{
  "activation": "gelu",
  "parallel_block": true,
  "final_lr_fraction": 0.05
}
Each number is 50 + 12 x the weight over its row's rms, rounded and kept within 0 to 99. Layers, rows and columns count from 0. The size before them is the row's rms in percent of the matrix's.

# layer 8 MLP down (transposed), 512x128, rms 0.218, rows 92-102, columns 64-127
111:68 45 47 59 58 36 56 70 62 58 72 59 58 62 51 61 34 41 70 40 38 64 52 51 27 34 40 56 34 53 43 55 42 64 47 57 67 65 73 43 45 53 51 70 54 37 36 45 37 44 68 43 71 64 67 60 52 51 48 53 73 55 58 67
108:54 44 42 46 56 46 33 51 70 56 53 56 59 39 42 61 51 64 45 58 49 64 46 52 39 37 42 35 66 63 52 54 35 62 41 53 44 52 37 51 52 43 39 40 55 40 56 72 58 54 33 53 31 61 53 49 34 36 56 55 38 57 53 46
103:46 59 40 48 45 45 48 46 76 76 56 34 54 57 55 28 42 37 29 32 48 47 69 66 61 59 50 45 78 58 33 43 66 62 49 52 61 52 46 45 61 72 60 72 59 62 51 65 73 66 44 59 51 39 55 55 50 52 35 46 57 70 35 52
094:49 55 32 52 61 45 64 53 42 61 53 40 18 58 61 55 72 50 44 61 22 49 60 79 30 61 35 64 36 51 52 49 28 53 33 55 42 49 37 77 42 48 55 46 62 50 49 48 55 56 52 58 60 39 52 70 35 54 60 66 51 41 45 45
091:69 53 28 44 63 35 70 54 36 39 39 35 43 37 81 61 56 36 61 45 57 36 43 58 56 60 42 55 69 39 48 45 45 42 46 39 20 61 44 48 70 50 49 80 58 39 61 64 66 65 53 42 66 55 59 42 52 33 58 48 41 48 36 56
106:45 59 62 53 39 51 65 42 25 79 44 55 34 50 56 42 49 43 62 64 40 41 45 61 64 35 58 63 60 42 52 47 54 39 46 41 73 49 66 55 45 34 36 37 38 33 35 37 45 74 51 40 37 51 37 31 64 39 40 50 50 39 37 47
089:50 59 35 59 57 51 54 61 71 15 50 40 62 43 44 46 66 56 36 38 47 28 50 48 57 48 48 50 51 36 55 43 62 36 33 45 50 31 68 44 35 53 46 43 63 43 51 55 66 44 52 55 37 46 60 45 42 23 56 67 65 56 77 71
096:65 61 45 67 51 58 51 51 41 43 39 49 34 62 65 49 53 35 49 42 46 74 44 37 63 60 81 77 41 57 47 43 70 61 25 35 47 48 43 51 69 41 49 66 36 29 54 63 37 46 69 45 21 57 52 48 48 62 49 59 49 50 58 60
095:53 48 51 52 59 57 24 43 58 63 54 61 55 58 42 62 63 43 66 54 62 21 89 67 51 52 79 47 68 47 50 49 60 43 57 61 74 33 63 36 61 70 50 52 60 41 66 14 50 56 50 49 33 46 50 70 36 52 40 63 56 51 44 50
113:57 29 58 32 46 56 38 49 17 56 58 46 42 60 59 40 17 69 46 61 61 59 31 60 50 51 48 39 31 23 62 49 60 76 39 37 48 46 54 64 40 52 52 59 43 42 32 49 39 63 35 57 55 54 44 61 43 59 27 60 60 42 57 47
090:57 38 47 59 61 40 29 62 61 41 59 30 43 53 58 62 56 54 60 50 27 64 49 37 55 53 57 63 49 62 56 50 59 50 58 37 64 38 65 51 45 54 60 63 86 31 42 52 44 44 46 37 44 55 84 68 52 68 29 33 49 54 42 53
# layer 8 MLP up, 512x128, rms 0.141, rows 93-103, columns 64-127
105:54 64 55 54 50 34 57 62 38 41 34 28 54 56 80 37 36 65 45 47 45 31 39 70 49 48 35 54 28 48 48 67 50 46 41 60 46 70 49 60 48 58 44 52 37 46 45 47 46 49 53 58 59 46 35 50 54 45 54 23 58 37 46 51
116:41 66 63 28 50 65 52 51 61 41 27 48 44 72 50 45 51 56 66 61 37 44 31 44 49 63 30 61 59 44 63 77 66 41 58 47 49 43 39 45 46 55 57 62 72 43 40 49 60 59 71 51 32 35 56 53 44 44 51 70 48 28 40 55
098:43 48 58 60 48 63 53 27 70 40 67 53 82 46 54 49 56 47 27 41 73 35 59 51 47 10 34 53 54 54 47 50 43 57 30 31 52 47 48 40 46 44 50 53 50 67 29 46 41 42 63 56 62 65 55 28 48 49 43 43 43 46 25 60
095:38 54 41 58 47 66 45 41 54 67 55 45 55 49 36 38 53 33 17 35 39 59 48 44 52 46 34 20 41 67 79 38 49 62 41 42 63 60 43 45 60 44 33 42 47 63 47 58 22 63 21 49 60 51 63 49 41 31 44 41 55 52 38 66
111:57 34 58 33 47 48 66 50 43 44 60 46 66 50 55 56 42 44 49 54 43 64 40 40 43 35 43 70 56 47 50 41 52 35 69 62 62 36 33 49 54 37 67 74 33 42 78 54 38 39 72 67 52 37 62 56 56 48 63 45 33 49 61 50
095:37 49 57 58 57 54 37 40 39 59 51 67 46 52 68 47 52 58 50 57 40 51 40 31 61 42 39 43 69 29 42 49 41 45 46 27 83 50 55 56 54 65 53 59 52 54 57 45 64 58 64 40 51 55 76 46 61 38 38 48 82 32 43 35
091:25 43 26 61 33 55 40 24 45 35 57 49 50 36 73 29 66 69 65 48 66 43 51 43 39 43 52 48 67 65 39 34 42 60 56 63 56 49 50 72 38 22 59 53 37 52 42 67 80 63 73 55 59 49 51 60 49 48 64 48 39 49 34 26
098:50 58 57 54 39 51 20 50 71 42 44 55 40 68 23 64 32 37 43 63 70 61 47 64 62 28 42 61 39 48 44 48 42 40 51 37 61 65 54 54 43 44 51 52 25 43 46 46 55 52 45 58 33 48 37 37 61 40 46 49 46 47 53 43
114:26 57 55 46 38 43 43 48 37 45 68 49 47 43 54 65 50 65 32 56 54 52 50 27 52 54 32 44 28 50 46 58 62 47 45 55 53 41 57 36 60 30 56 48 64 40 44 48 16 44 60 62 43 55 52 31 44 53 64 49 40 47 56 58
088:54 27 50 62 57 26 59 82 55 38 25 45 49 63 49 36 46 45 32 64 33 64 46 42 38 54 32 53 40 53 41 48 48 30 21 58 44 62 74 65 60 62 58 54 45 38 36 39 39 51 51 53 47 47 57 42 48 40 56 65 49 42 44 67
104:19 51 43 42 23 54 49 49 66 62 63 50 52 48 51 47 50 61 47 50 55 53 58 54 33 47 36 57 54 42 56 39 25 64 44 18 29 46 48 42 46 46 28 61 46 76 75 58 35 49 40 50 41 52 60 59 30 55 47 29 54 07 56 37